From a checkpoint of a small transformer trained on Wikipedia: untied embeddings, a variant of Adam for these matrices.
Each number is 500 + 50 x the weight over its row's rms, rounded and kept within 0 to 999. Layers, rows and columns count from 0. Numbers have three digits each. The size before them is the row's rms in percent of the matrix's.

# o: layer 5 attention output (transposed), 640x448, rms 0.0419, rows 26-36,90-100,154-164,218-228,282-292,346-355,409-419,473-483,537-547,601-611, columns 224-335
# v: layer 5 attention value, 64x448, rms 0.0284, rows 26-36, columns 224-335
o409 097:529576604533595601488489503388520476429464522574455567628611507506595464447546580522504511421541475593467499539505511522519440575518465585363545434599516462491504555532529544489496515500503608468497436528422511461464516527495467551486535536470547483552421530562496552382468487450428539467519492600474420416521517569441547441485501623427
o473 108:498444551511441563507559437458538486489417461448451380437517413498453497418515538428430523496501504488527440506562463533416424458443539364547441543493552437429404517597458471524442452463566444621513550473467528484508498478515605459443517451525563539458582521502553563523550529493534377506506494489538495561498447455500497550519487443506
o537 097:448446475451609495519548495399552520484503519457597547449453507570475496416519443480543526503434520397555470529546615586396542506532514440538460470599459482583392515457449557525602515500481467436605544488476466613457533439506583481542453490479530452461549546414517587459569478444670424460567466447526506459426494477459543470527417525491
o601 104:471505427478541484545583430541514552478417459609494430456475403427431449470483446493505627574451541490580683458529452519444540560554490550487442561525545593554519492520480466498534455467542478453507558456413523502583555549492523471530501539381575407471486441497532536525526483452523405532485567623484545504540524451498429567473467546438
v26 096:393553481549498484543483541492519564471575527568466503453576494541537523451532528604427597527514490391532544466474520483498584475557448482430554514539451431549538417499485465538488445405515467566528427493621443492490517530487537499425456485540541536603587537488499560538488484466450565508519503546539516522539482511475587549567507432522
o26 094:518505549541493523457561471563457572596396478460535520432550316400483483483577493503496465594536550563588548401521500489481535526586545499401497526482474436462520539498471554545507505461449480522493480475425514432554461498452458513605377491583447585437440515525548505451528534533501466479481427463500480499482597435575504551540504598445
o90 112:563592495423512394512404495577547488516414529417493462386442523570542478543439532499436463535515530462567488545578512509571542485550430385501558527492498508571432410512530512525443429477506418534576503523460550462520445495528562400540424485468517411545497454531501523471521408502528453505594513482402554520495551469571535388420477433472
o154 100:384450537505496475453461482483456470463493498446553507499469544470494513457485508456621443487493551551440457550453471498448612451517482586470442574407581522529523459474535486518483439479458520449477524478536454458460497360521467515463561473508488459478484500504527516529467531499511532489482491441492520454627473481442511504526361602513
o218 091:506408402458503602569459546446465492519560544522487475472508414520416502492496547550513420520617480508506533525457591489563484483478431620518517538473496446436483536496519539546563549549605602454501525473475452385456531534583451521518601491483509395521518494329586489523482492518523490570540477528486524487455416588462425475453488558615
o282 106:535553543537536485542396486482542383590438502446507532520496527537557533451477433383467485468592495484482453481524386499493450517493482431533560450526533577504480487524429377504514499508484519338467478524503500515566499466449509513510477468421527485464436439527537427491508431479497432414537510449433463369482510562511404480510471468566
o346 097:433427548542510527515471477575532557548518453543526428482530470522463518488466552469522426410483467600498662382510416470539425530480498507474426437554523589467521465514426535435535512442524579469601486499462485546471497484454431452551529583522537420534484578498579436517488533466539477507475563425396432551544518472419477493546483535518
o410 092:465527446513473452446464462545541465516480456475544508449470500462552431525479526490555536624501568541532515523415564536525531482476427507433499460425432422425466590502555480498475434515389485496437545436477533543443450432552439524495509505536508462467512437501469446407478514507522625564451582507450530417429480533527450441461483549481
o474 108:482454473613525367563420550548491442543493487519502564481476522551547530606524536540497547474531466475477601494524401447564482497493497448386620572600481475485460504532452478420500498482501537395466470469488480627485607533504549477502525507516458549443524503540476550543551477504511481495548537553436557569447434596500454482456489499536
o538 100:616537477586432546491515447520456530490532467444510529538467552533587522472552469420539527485476369488398533468537530527507479549536575549394467484467518515500475497477481443491494538556461509394504439496460499527421464499477374444465549532460600476558489442444488438459654437592488468539515553524453600489530449470468491486473577552464
o602 105:480521538396500501537424479479481524534440488498538513373568471465616423522566503472403477672515483529507466548449582490462462460532458434528495473571486438487461450499591516468499581549538472505513448498511513508457492476471475572449551481546530495527479414418468514512490540411550555432524562475417499462435495585418526504503522450571
v27 097:569471545461550350531517496503452448561554491456541584499464518454468546444426520536438469503520432547601488547451529497535511499491572491416473461517509541418391510486505506447526450534468541544532526542539567546420470476578452526433474447538444472509517464621404468588496489515474518532459522555546489511497527465399492493486386515460
o27 105:514498493504475592436474562515422439418594535514465505582514528536509521603461533490545589461533556521504522529445533478519500508539495458430474503482560542457469495534492474528535533536431496451490567476540539515554499413491462530438432550489447459563447445474555448477494501573504487461510441512394491561394489519507523513484512478525
o91 109:542545522523482508489506456435495535556529589493510485512560454620443553539452380496512491405599404464485549472539506488472465518437531431465537494492502500477454530498472485574484548518523520499421441492544463516557524589484379526531493499348498482460525471469451477539485604529484486458487500475509376442536566551492544534502473514579
o155 091:589572437518516570517546455454570513460509545526463457593578527457526562518519523427502521501539520559469466526541543567437483558449456462566544427525479465561506509497560537458570531390495526458458535504544441499500424439481445520470496607587329449505525556451537524495530529478517506476532528554557524558568475499542611446438518517463
o219 083:454547487507444494497505419419435481508384537465525541521488441496420504543453476435494520591521504406494690454501473513486571512457514611498627515430516532539574491490480600499448526491373574425431544532587404491516498505485542508488529493435446472476490527465530564519435536395514501504539472521473510502529465522517545515493500569444
o283 107:530479409461483475538513461566586470650542439448471499515434491513490507541479537535455575538503485495481576447536474413428483478500472535484484488533478434382533442455514467508455571432598516504430451530472532422543488641580472498493446569372528503457483432423435526546623539548484636498525546571385537464530500526474431444508494482537
o347 105:467475530545637465587438616476526473447526453428465456582490585449471528458479389457492437502514431455467552458451452464500549520468489495505557537557600536522506434458475533562576601619475529517507531441448477442539546545506517509532569532499481456507443607497536468502409510549527481521483476517477451435470446454435439504514504559612
o411 091:471494501630464545506538362477500508415464495634496457496570390467505478533619511419457535559524515404467415476517567549460508500556466471554600501543495489541514554491557531571526409577509564434477490478434515528559499512469478524502538527446528538460475527423499446541471486505465525486472444475523482460478448540595483551545526430488
o475 098:533474453447571469458469507551507482554552488425507479537482527471448470470425457494513513550469565558522509568505507411526451428509513517514607546518519506511475620485529447539580516562567522508492477496583474475527409544416453510541599510432543492437550446537531522477461503454454516545443554537549497442511484523436469532479555492521
o539 108:470451518512568486443435550499505473464329461456532445499505435497499468444472473533471368535559540525482448556572512518447517513527529452459452527434428475592496469530557479486500512497462522524497549470550449508594569534485524570523492534452544510386529506456534473527443536481449554559440482456530474520415581470470508477528545521431
o603 099:595509482527503513488487450429498519461480499460462620509506502449535476495542577421555552436479556531477602603479415522547553509503567484451529507433503581444532557590423489618469508443471555505511499487550501435462441589418570471530506297432439429562519492440424398513575466451462538524471490474407465470506556508486557498495453481454
v28 101:451488440495463546558501495501459572467524483535582497547552495421556451479515438452481440554521466436473439472530446491505502538518570492457506537527548512459524585410449509505504589472441504456445469475537450430454567499493572495484545482495477611597452592487514419509449547515512436515504526525497534515471493504453487496515493485558
o28 100:531533445481509478498561529528523525466546463436418516510431482508495536536525518476492510485558471564441486526502470497429533532433479337459514555457527520619536536534471471402498456501454523479503479578433568508482512424457492457513531553360474438430476558573563608486521555488475526519464481487554490544487458470426541542403496554350
o92 112:525518529530465532491462553447549557530547490526475469523540450520552533615468629568536519437573506465411591549492599555534498494532424487572548520476504457500405478505392532529618492496503537466483506516535503537513546445496580499472580440509455505543405516469449546459592590559532493494524498502497454493509455511474540467566466506580
o156 077:584473468407558501486486476475431544516470530436539437516476522528523506494532526389489576479479487541475472547504495639405551520456562459439518549523462449527553513452581507428504486494513500480603482520391460490517509520544483406532563541516519525419485575565583483480537521468495564498550496500578442444566415484431543582575486512534
o220 086:498408512454493506477541475455500463500459527520537483495500511509438578566615574515543584454495517490551446508511576549366521431515497454543456526543562459489503511579635515546498476444474491533657559534525560555485508369487473465476408487550561512543515517489540401519464476468444458585530509541618366518520501506519556504465465469433
o284 111:454466524434443593494512523456397536424447419564371554396411471485489593542608460577566413546493529452569445505487609522397545453511480406524434351425441510540489542478526473494441501417526428608501530479478506544487528444528600464472458422419453447552518450412434533447544564509528472496512527375547488418589559479494445502515531485461
o348 094:475461564561464443523576513506568498499513486568491553536397507575542435493516490483565439521516479430537493564522582507364503554506443517488425392509503437516447481517516513441515471344504505493495502533567489537496420427500485549514494518566411580496518435434589490471512492563503503458505492474480582598590526488502524500403440472550
o412 101:676498559536497395475514441496475459594476495392480574467512576515499494458569463545482540407419540447511604477567471474439524496467530401601569603497479557548465390443493493476425501496509389392478447525504525531443533574459477532495570514520402448459482560557552552477501424484500468546492520505504513390544549507489518534425480491446
o476 104:449582511528455603610634520525632448560551532604442391445484411596501485477593571414499419507538454494458625513419520514387464470494532446449416405541406501412484475501497574459464494475440601536465466486559449447547527530570497528491513408500439515535488568459581476529449529476582583401578519464477489526553498504540517472559484443546
o540 099:497428500507522563492533461517457492482523468516445432502469513472419524535541485434444420593506550429571537547538587509452522452532545441509543482569483485523412529549483495594520520408484499534487483544517475506528498517541525390468482521536478521463549531500516534482512500540487438541453490493519440533573533495548476502508443374498
o604 095:490555475495502508477509549554499466490551503535497610470492539399439481510531555487563514521459570413545540542553581579459502539484420385533458464513472467461513605489608437537547402481465527551518484477572540452437457455431478435565443512478430499553518475532500477448399495505494404496483550525503467496431437466542521465532483405567
v29 098:478545451481524404548506487479529519448548493451475435517448559499464492560473515519531402519484465469509506506481463491400487522595504496472562487452501509499533508449447463453485529490512422487549432503520533513578479421414500449522498539549522366486507460511542532481582475488661567472546460519442533459559501542435476472592539445632
o29 093:496570496520497449488524521539412566463464512477415473570468421456481576528553482578462513490543397548586493510418500566533543486444513557533519509512406528520493569495527522515451487402506519468473528530548475442582483521523608504438504550446483556521511517510504498535516521476590537580481497461451602468417455489503459523529497576459
o93 117:551513418425455493436471626500528451501519562463488503513518451560460462429461542542464550602551511484466543512517603489508521516520501542534526577417520524607456522496467505508513469485491408464554523478512381512490489461489468492551509439404474490556471531490582441587501394568476505563455480483549479482531421492481561569535443413516
o157 103:529433517433498537521493515473465491529561500511449526424429473454454546392583559530548510420428492447507543458470485520510494481466510551597530384508483496489502595510644586558488456520668572512393536458461565574456495495492600487414504546497423515595603485483497549500445484580431430515491518461561461608466556544480447507419536496435
o221 098:609523541706521489529470567418536528525508449466450529497571524468591424613554415526522514514452542591494472475484433548601579554482573421535495501539429510613486494457506431533553550526495505516425502627459444465515514401485523494457517454506434559382536506546406506541508444497489500482459481514539520460493513481483565533544540552570
o285 095:538480422517491447526464564524495442480456438450525406529594439538540451493423423468441529588554444432446532552542477508585536536610516404543457535520474439463496403460462470511502515537522512430451579477545503526517554570481574493485480465488450588424505491459498468490599485521469560470495522429486541454439441509492504572494451463369
o349 096:486510512450498432467485495548513564460475488440544570569478416473470608529444436529529457539511438436576469489539583572588518545530371422567426514487529502491466466505462579419551493482549501435516520559511461553470483485475577503544432443455500490542486493618516508458477523586464534546498499496498519547598482468637580423464510550488
o413 087:498449571461493581506583593493591404513510530601505524484519480590525536400510505505544516383555499532566514378516508453523489531488360508499369457619469529525523603478582494484523420552535552532442501514528524535498389566429428436627498527546443570555518423445527531431510500537430458427531549417573497518408443523482554437457493519458
o477 099:497531405437374507477512552490501495487405405442537523484499387532493545400545477454488419587588552497487501571570413498565466563496494506557591478421602550497457504467453595539429519492555448458499589492502543511418564506557467527511351464540467529452503449503421452548501494545527508437518529541527478455546522451473529419478450432440
o541 109:556338530479455471494492555568432510509412485565495530469536487511519530445509570451563437509559534514455470561520456489501484550575501487528459488454562497503448497512475582534479554501522550511485513473514477488510438500506478602623467496622533518419488373476438521519462590413532579473512412445480508554537533484480447469486513546417
o605 096:441571478535452555567420599484479475536483543556486549476565475550535460496477470465440511525453518528450540569508406463581510462572522481472511498384537490518454567524472519375506432476483550441510473498517494473479485559514499454500576444562455526433494515483446480530473474506503530440439459532512565458486475462509576466542519433519
v30 096:541501531549511547404456497448517431556514463554601524564570476454589433437540600551490392513422490495467499558464420498537560523459525523526515465453432494555542522508516530532499436440495408493499519538536505505465488515493519474544453567585449524580589465531503410468504516451411489476478543490457505438524482528463516494461537384537
o30 101:525536442504470460561520406503571483470462538527500507519533537506492524564475471554477502488514478555504473434496530517638540451476432446510496480467567453423527482438434427551496476547500455438438527444427440417453535486441500528581545533371533556534563447544500509480535416518478467486429462445419525533491416439608519486488455509452
o94 114:493438512483518508426531497438522538385532535497419515432511458480427627559473485540463436523528542492482618525480483506456566583570540540622480529503527485439469518447479506521502497585495528508528504563450439438582350486500378452497470503470465485546549488454529470496596546561466468582506532545500450601438520579499519493444528534584
o158 105:534565493460501478528567535461557570508488527466506571513520483432448460611554416613480538558511531516474559524549579437519525488443506428486454462537443431571554592410532506434460541440439438476521492472498508494592515510497548493465527451492518560438463581614519475547512413509501542439478508500557557470522533425471543524470605443461
o222 090:498456573442502413450396540580473545518480474486552448427386502434536439524521510405431519597474542457543485559484557473507544533515456519515415517530479466493535473453511460483498528465503450525508539458507599557522555534497546487537553395488482570549540554491567565501473447568499533496555505467624561467502527414497417588519517461482
o286 107:357437481421437489564501554518510528468358454504502414537418556510412499491426587390556357549529540453414477523466506474491558469485445423511430460468448541513462538553525544532543506472538551519433514506474435579491544511457459521502481489501455532554582421488482514505465569496502530547447476420570525505545635505435556556548512524467
o350 094:446461497427513547568442468545438460488455564510520575453469531519492460364541596507522477532435588553512463551510490521303568504502497462425475434536506469564516492590460508542492532518508532441510495543507533543564511528477631461507513602487486584482542428551542528441407517544530521553557439430544416574581539612515498440498443545586
o414 094:560490475444489494505539488502530509551534454412516512475526540388552443587438391527499504548490529487466466429587431477451551488530554737489526521538564420536508470445537442494472538545528532489508438524468508500488553523535556485486413442431548441436496495569536509487556412552559469506483498492454506466499467404519518479482507577381
o478 096:523518483627515574494478509482471471482576446521430490372505421544619460448474512496513517461401530533600550490505495476478519470505487631513612456579489431436491561475435484540501508431512608568521436521470394597497472428559462517525507561490422457402547525475491486494437559517428561575511451507540411502459519558445461496589565495570
o542 092:528508519356491582464456484456474520470481442514467504514407484639510516443429482494489557435453532533527496423498363454502463573498509522543484520505515573454475358427327576480523480514517479470427516564529581462557462518449517541418514491478516471525418434487485564510487545546503520505549474523524526539453524470464499439579514476486
o606 097:463478475485517573423490533537515615429521478504522458545500501493414594440397540440568486506619479560574478479521469465554589498518493539536448530568519570547478497526498439518550436535587447529547462561538546455492445551426546544432472521525608437525536483525461567574516439516537490532493465567429439484434515444556551510493432537518
v31 102:464455375513492479502500534428494515497517468582495527455511457465516420497502509491530471427471434544566505479464461463490530514514384505451473426468618426558534488455552461445536456611493502480478494467479478562548466586473490524583541483658479510609493510489479571434606460483491587469389488503484441476416443539560535521493549521563
o31 098:549543503512533447533518562490396426589431510455555520557478514478479546558484444474430504502545445584494369517531622515465497527517495495550526444558550436517497527491423463561456579470478475560470554558554485448549476493528556380516560464592502474403481521371487507475487494561510494485481463624610571480510484538490491467422488532603
o95 112:524543571475521492523481510393452521510564489479551549446489575731499470412481605511517484519444527520466583420538503459536556405453560501417542633579528472587497545541567552533513433534407519416494454578486598567419522563577548604629652545424563483537525485553503446474450398537545455486538533502577429464466483516509481542581468525488
o159 105:564532470531595439506497466564494554514502559497461528513448439511591554498545417456462501535452504552436487569533563546542537494512490356549398493564471559460480516514468555501524505501366381534496497581484535583556517495501448455414428434591526499500525654560542509557484477585439468532440575488572483471550455556557619449498525463561
o223 088:594505439524514452477514466574459502445467539560545574435435510448519468417590531487491524505454494457482453489521499563458545495469507429509498465510515592413578465549529565468505471458487516438532451475508563490525472470499560468464539464582414546503517515506494362562442446484547600508539527567524549481575579493515478488450506525514
o287 108:457474601571501490502555446538443459495527528519467549474481441445546524479477475480447431450508541432473372571537558481444502482467506403514566519467507522472492482470513517419517552505464537462445484362507508447543506483465542453502388605448531550457498419541513505527486457502559512514566456435565500548491437483411473571416402573494
o351 102:530427422492492521454548457546539396467482527455564431409604508616487535568451527550562463437540539442513496509496513560488538489512568495541497429517568493500466501537422553437456550500565437413518476530509512477492545490519471427421589445448396457507516463528515471496507568505469473483459535363453533462550569543560457401531529544530
o415 103:470577411522511508535408492614539468449570593532507430562424603468477543531567459433510510589417487582452466488523542535492484569416457483502480571451489508447456505531504454486595438554463556539524499508425509414573518601489476552485581538524526477444560496497487573461537518470554449568576481586558491525588482501593516427579545511500
o479 098:479466507521482498473500458481449525553510505427505490497545415425493524497463426528474406501588557390546530518481458541551464411497538457453513511468529498509534463456475482484553553600537511352422577459448557542449509474463531457505448440414597533584584473456490502590490396525473518500427552481402515442441520460486610553548503548464
o543 108:516464507549508604443536589460512440531479491550518535580464487535539547385504563433500451501559601399364482511530545507528574460529476646522563458466437478478519548523504494508532595469450572475523485418397494507452553466484474502547493492487470454360460423627491506560468508506470589541525431476421494467487519480495418494407490537427
o607 104:505518529438463502454504478507519545587475476524555649533463434564533457500542571566481509642436534582441474470540519475450579513459492593569563560464509502466437437481494526509487535514461610463454475503472592442557463541451493535498428613462591526529501486500524561534539485544495525483499452427480506459575463577542471542511525513475
v32 098:495540447531490600476518521558470469503513528401479609414489488479470393519543551540416461526535498521536493500608538466510493492535454488458519489476484516576492605561544476543497668564467499460481431534557558483486473457534536528540545553505504497506528586511502501437473448462547481511530436506585523456444489500554514519478525541509
o32 091:525514468590456468552537510474576468469497480512492404469555458497526424467472413431478559501491409552508556413488497545571497458458580495616611480519434585589573435462523494482507457402574553446481553460529459397466477500421476514414505495531482449464479478581585403555482527505542457463521471484453567485388541436612441521555459546497
o96 110:504465571457472541434491546506471481600506468590508437539459515541536504515520497565532482455507525417460471518396461592467557458580538473467541572522459542418394570462462530419458442458513505597611526408478466482491468460501565557528555511435528462624414547502494429534446482471501528510529528545492529525568469548413548514547496509573
o160 102:536499423478523534535516504516567459489503535563465499400564569482462507438477573558600456454463400489520483490414496534503480454508510533582599474518450453416511493445524512453494466524684563498455551409579520466439519516520451523431562460505441465546560475503495437389482531521472508473475506457421551529439501515561376485451489526546
o224 092:523563537599550539491524551541476517485405451607464562461563533523588505494458330498499523562486486535424556586533485487508532552471522429509588434497475537448490486537480514509453555478469486479505549654525511440517460408384533429467493427568443531554497494578518481430540531411499469484482426499405617453489468515528452553589493559581
o288 107:584554489609500369494522451523527506456573460478620498521579510580561551442420491443485500503505437436469446493533496477469571526549552405440539506495518491509501394482434632482543562563418425414569461435518546516521500596396606458508517525589531507562507525557579468523459480550500446514473569438499504622487467489538589508505512482468
o352 094:442479455442450583487531444504610500483498536437602545508503487451517447469449461496505585536575506514466477479605533399459440499408533547388408507481548460461449555482545373447406382458496445562490496536431480527516532480447488473549557550526493487460517496532471480569457470569538441499482517525446466417470535440502518455468480444505
o416 090:548459490447530518489500491463498497504441449582448474509463419484492555554521605425509456493525482574510529539427453501499437472486519525595439461514496451519553497419490450462602498526471521614462580452479497544592524516460411468557541551482460605508543423476450521490485539562444535464505591499490480599496427475477425482437535431604
o480 091:391470463442517574471538592522531547523567600456535539479532530487480435440393590522449527476490497432463519447539495408423494520475509554418489528417496514567578433589526501552533456463495514514443479525423501582467381528419487486608521463571465472558471437465563499552407525464488443557487492450436501426498561527468540480507506570481
o544 100:405476602486554488474508645473536490513460512583519461592464485533569484511417496480489538464612569491459439458477488473536525475538428427541488475431507465512494486518563542492514474446467446520509521551476499478530546482430602457486508498435471493426409468532528476457525508453476562485509478533484411505550559528525507463451479465495
o608 090:561477579541528460445557452482519536544480417480451400523552497617511510657435535384472552575375489493461498506466527502447496561531517523561500466493530433418526453589463538384461440507463547497605527550486486509573431629534585493522528515549479546539448465525475488456552410504481499505371526531436556497513499508559379440546622556488
v33 095:451398426558468506455526588514585484377411513466537444450484468547529483490540358481576535525535611474511513494541459592425472481490429504466482547428441524465448490585469494492458510505581504417429415488488503654497479541499529380601493565512577478561431389470531467580361571510512478501516493542484435508500486448526486495463568474516
o33 095:502573553461541458519445504485405473486498535409534500552398486545492503567526476480432571477519545520593509464535432449603524468541540563580452497532503531562488533481549506557525460600484410351440483495534514484429516585567507503530510451496482492470535457530450516536516440505510433472485448533525596393471438448480542392547498436529
o97 121:482491494547496471443539498470408455380556584447503488498500523505494465398482507449476538486520481546419434475510503544546513513590556448493571448497543526531479570511625494535462510443443430557459543572475462492576562527522436444623465457600420496554524557540541578525507545478506468420478448413480483544525430564445471633554493466437
o161 092:499566506511558420582506448451444588454479398473520409511436421488569547515551459513458555481480563516583663478498529409567493459483491467389435478535568560544563467452520445485481536514583453545479525402484563509503556512438524530532577512450545543452507472488466541571488480536487392529548503522520532486480510409493498568489524505440
o225 091:408463552506518460498553436422547461462492514513436582517565497475482492493514525454520514493531510483496464503445486485542559530604486511516612432522540420631557539521512406477489410438446469451484537537503450479462468410533481486461532516490480557533497457529462508475489531443509365492570460516462503464535499525518547499525477487485
o289 106:486478522539506584512605508570586459473545526500441474444572539500515476510504522587474456509530443491492560499446562373429496541516465513517505432482565506466575546480458505489539489511476563464529472470457505480494413494533544407523474480525454491465467538389528546450483480542499545491529519480606469452432508493513434492445482533523
o353 105:544572516478651511445476499488419479510584451486530519482443499429493535378518538486456566446556618451543415570611567522524509513509497521451462558472443579469527570405440521424424375551549441520444472486464486558482479520393611515525524514434491475478454548505453511444532451570538496502466451578575535370484531516547464520582411526460
o417 092:465451562529499551529513500483586524579547487505475459571494331545571567557444519449479548440465350532572559485446591431615436502480447446421447548546458540534519469493472429564504550486453495511480431399534506539581491463512504513390485508518512453527526492538582490562680488550575457479514520539500529532481531418462630493497596557508
o481 110:397595538520497540475396394528422516409496536423463542495484518402514504359476468454529561452574491467456470478516523585481534598525511541449539557443464550558525523403502550472549488450494485499497566532421532457438479494382472472564486524414446481513403538489482401534452558545498583476485501519473578455432534460486512554410508486583
o545 095:574490531481502457467411508400591444466416550560567560531505473453469442493565551573444397509450515556478481478532540413544488422542485535584566533468474442542549439469500605530558513500473509501454465435556507439535518473537425493450495498506449445495450472575553507553462664440525613516472393457532433587480572500515419526443463535491
o609 094:507450481521417506511485411459512533442534520420569565551545575520569466523560449465586508400458483493469450496458476501560551524546420522472587491501487519549523505489464548451531560421454446492486515426558493469550485589573541543576471460382455516531487545429459474503569586530403562457550505449557534473554482529456490417400390475475
v34 100:484603579503528393479538513466528508587515452477451493530532465588506588583501434491466447489506449501433496487373456587512515508461442493529515495438484523567490577520507491492560553420487422465607452481508502487551565615448522573561579546447474556479426524422549517498457495479475485530584544466484477539478551538503472437504584461603
o34 100:490450444537546491472531522545591572370530545505570486475539589473409533437448587565579452491527557508512494501507470597557503458582516506514572530523508499542457550421470453523497510436495519519543501525561475525512547435576478561539513491535518532544519504531531508498467488470626474499537578410515491424492533506504564533494501508513
o98 126:405485491495529516559444534519623487548473521578490510497501555537598428421551492414415505520472501535480561405453543406550476526445518544420579478546456482499487483537514513458518478557573453447543518528445452544603505464510349487500541493377482433511576508497527479377472565508515559454495466555520538528503575485514527474603430464521
o162 082:564457414503561463423515551536484469436555580511608422523544452400517478480533523598443495483543514578479455445477524499492470422554488463411438554472631463479534454486527566512521507501388543526470526526569546490563529465503504445520511429489464476506422594459471500476486519484527416478528489443592426507521443556544465444464537474440
o226 096:546494492548472570456465606542482522461495530471481530553471371377501497483514564507497480500500550584481492497541543543561550473578544346502479537431480508552469540461489526543535593510401481509390467509471455512441478590510577442489608510456406464491457432456468571481416536482567416523529499508544506541458471470491567502422483531479
o290 103:594442527435523616447555535562498474472373586477474525457546433502504523482511503520545438456493424505485578480558559490480493505499544646456487538486487447508505627614461496486499524601453454474505479477504495544564433446446536575560440509558457580513581558501540444465497549524436387493420480414532421542464542510527498482556534517452
o354 108:555478407519513407518470480475463498454615581415488590423470483509521564465505549545428598453489521478504448534550512480451498499473443437550438490469550463482516557515469531473519448550558588387458502521526498524586498456455423577509395552595488448445481541547425460446497493525527482491497439542545542551598416604488383524420498501489
o418 100:496496560636486512503489451613410546476522496437591514444518551509502464426518551470416540531497480409524475434574451600466576472518499476480514497523589507325594546556480564496498472584502457532563469492591499449482488418571571419437538433468547478471464581476541426567523486487502484477516445458433492462523526460528496553399559533527
o482 103:475491498398504509533467505490568408597434491450456522427536462593634518529481344527442538550524496568576443607501468478423490421489530363438535499447501457510529525550451465451506557433511477452535556501430479535579562567456528451511452531519510536513467517529535521504522591563532489419563477500522487567516524556520475434521498483506
o546 100:580534449539494539526587465516457515474486466516498521512495429524507521543481476541475530592465503529501582432481497525488535486487551607531548600472508490516455463464446432472530475584530548473505444467525484498496508460488428534543503582556441537436538517460495479567540503547489417555504549561368577549483394533503442481534550501432
o610 091:460577552430539586618457547500530462545567415498485543543575461497545416474484536451447433491484484498421641439519481420490472478549548564466573445546439586553580590500481529580561498509512490442508441515497542398461470507490501376484492518391477424533471531468517463525579564501581525547573559450474511509480430504469520517538406480541
v35 099:512415527550464495530446486502481416496530447496429531640534486443431508513509502463432400414510520575497508545506548512503462437446508515472470457546416536589487489587467517479524376420605497454512525515502517481520446490417486520508572496486540479456447546644517483566504441508549496500543516494497432554559442514540576535545492485636
o35 085:547406474587551494519460606425546522401567498605489536516500509440551455448571585479449479473432473467524560470433485521476526463530532595534498507520493429465540564439622495448496411537490530567485536513457528433466535463543536490496449519441470373543469494510423495480532629461446656495496547482449535417538531554480415469518388534470
o99 116:445511526539468539449616471509493481488483507525539467433515586551522515570491471547520502408538437539538290467606457524484485459464497325411539505480503614504527452486433473558508394484483476516508538460506556562536453457469493498485467505513525446480440525503602498427467476563540378448471563486441454413434414532472484462549487425565
o163 101:652535406417519549509552593490500527571480527521514410544490517404524454491525633465500467546496423498512470466568502580549497527530494525510560475511423465422528532467493493453518483546586542567452460466494514493539507502542587559340470519453435407479583495483430372388497456528479566504488540541516463530451499480564437453483529377432
o227 089:482656528543516555525565554550551445541511519578446531543557479493533499557549517514499552562519419443563518569467476523430509454503438515489475525479416488477526451484504547484521447415376523561455536499567558535508449654459495536456457590498534581479485525508493548528450476513545569501479532479595552528488435500533609524520495536493
o291 104:499517587561399553494539403466483438493424394477546457585533515540501474483454533398389400456569543514630577517438448540482488507389506487461607551537495441410456435509418495495500477583431451599477572436388560471562539517465513501483488458509390533501529474502492493497419475473419524553529504392500520498520477577503443499376456483549
o355 113:483535461403538520504546421516473497488454545485507539480558492532428495480544397525495517536512529506482511579470501535380555504535434401471586483474509446502470505532517468628513567498478606513463475481394470521480565480536465379497512587530500449472484565576414509490498507521559453486560537420589456562419504509522478469485527463499
o419 096:462551446426501501495511532440477474501479531581414535583456487496537436542474490410478571565486503436567452422456474454519442558513478539511546519469600473481519531449611493502434547544392538514516552447615483496488490542473526474465490519397488544461423521480527603560491539593456513472568433570525510455519520493543514474557466460476
o483 101:417531478462467496514513493432484461455450555472478563467552418579410492595441418537488518514470555463442455505547480512401415495565531476504575505493507509529547331551398473523609472458575555584458558456516536523556566510525551499541560519594592474475495507482576485518579450429540435570435490489519495493428519511460553500496518497505
o547 101:507462530536540469511487538478441617467552466471534497498537538509551498529458429475444413509472534561421578504476454507439488510436562357507454487487595472475530376444349431541428519533430399587593527500484507471486507499491543527543484452498511555484459536501472523461561506468528516527455534453426551501551509533426497459513493467553
o611 087:468560467512502514445438464414501456476534426542475526557536492543606485606480489470583478417491491470456494530449458477437447552490427522428532496524479516443476477529483552594518512508509502565540475446541495581550518512443537450487492492463498491567514459499486554603554580475505599522494543509518500493565414492541598504512612511505
v36 102:501485427557481469477568468472420499473496513509501393522524491503498522476456466521415520589524517414466521451539428452489541597532461512510506505509547522465492552494450506454521437487571521537497591452491588528408469580453576557495590526506462448523464368499490449488503436513477418512414484584449535434485496574467499583567527515597
o36 100:506442528518511555516521508507562505529535530400625490481572534481485521447498558516482502491496466443561486403525616456423407471439509529536449494543530474421565468570556554425577527508492536530578510504544465472559483494546435553557465531509564549533550586483499486486591425508495471436538552534533478568494599502513508561471476520441
o100 111:450477496491488443575545505553514476572498473467522559551485478542532482556496367505581546508539537440522410490562513490469560494529552541450500548467535449463471521509519419489479497511427527482471504473517525504509492522485542509503490472378558558531519517555505482442427508505536458445458470529587570522493528471554375482524482411512
o164 104:485454378458629432552537513546512488391512493490614547533430511553486471432539510504507452416586517562550496479546547552559458549507454644427509492530519513467458494498552492559523509424490645534449461586385494452468470505542473489485545482544504534526471460509463528613435475542465498527621486528510437456461516493483593480446632439521
o228 098:483505505449511446518522477513488513505536517525461472561440592501536481516462525565448485434501449538503588536506571502511411548498418569468463530513535493562482531469500499474524547568560564385510554552451495492446478505542466453497520519634518513466584464394546476539514555437438515495486480544587383548422484517443529453494442476476
o292 087:465501530501507427548630461414572461465542430498584506473413497451486538404480437441448496455532550548419511510511463555509515462518555626487457601494454484545506515516486493463466451631446388422557498483493608525565462527489499476506524478503504519444412534508567495486465566502548470534493493443566478529546454570508496534403506495415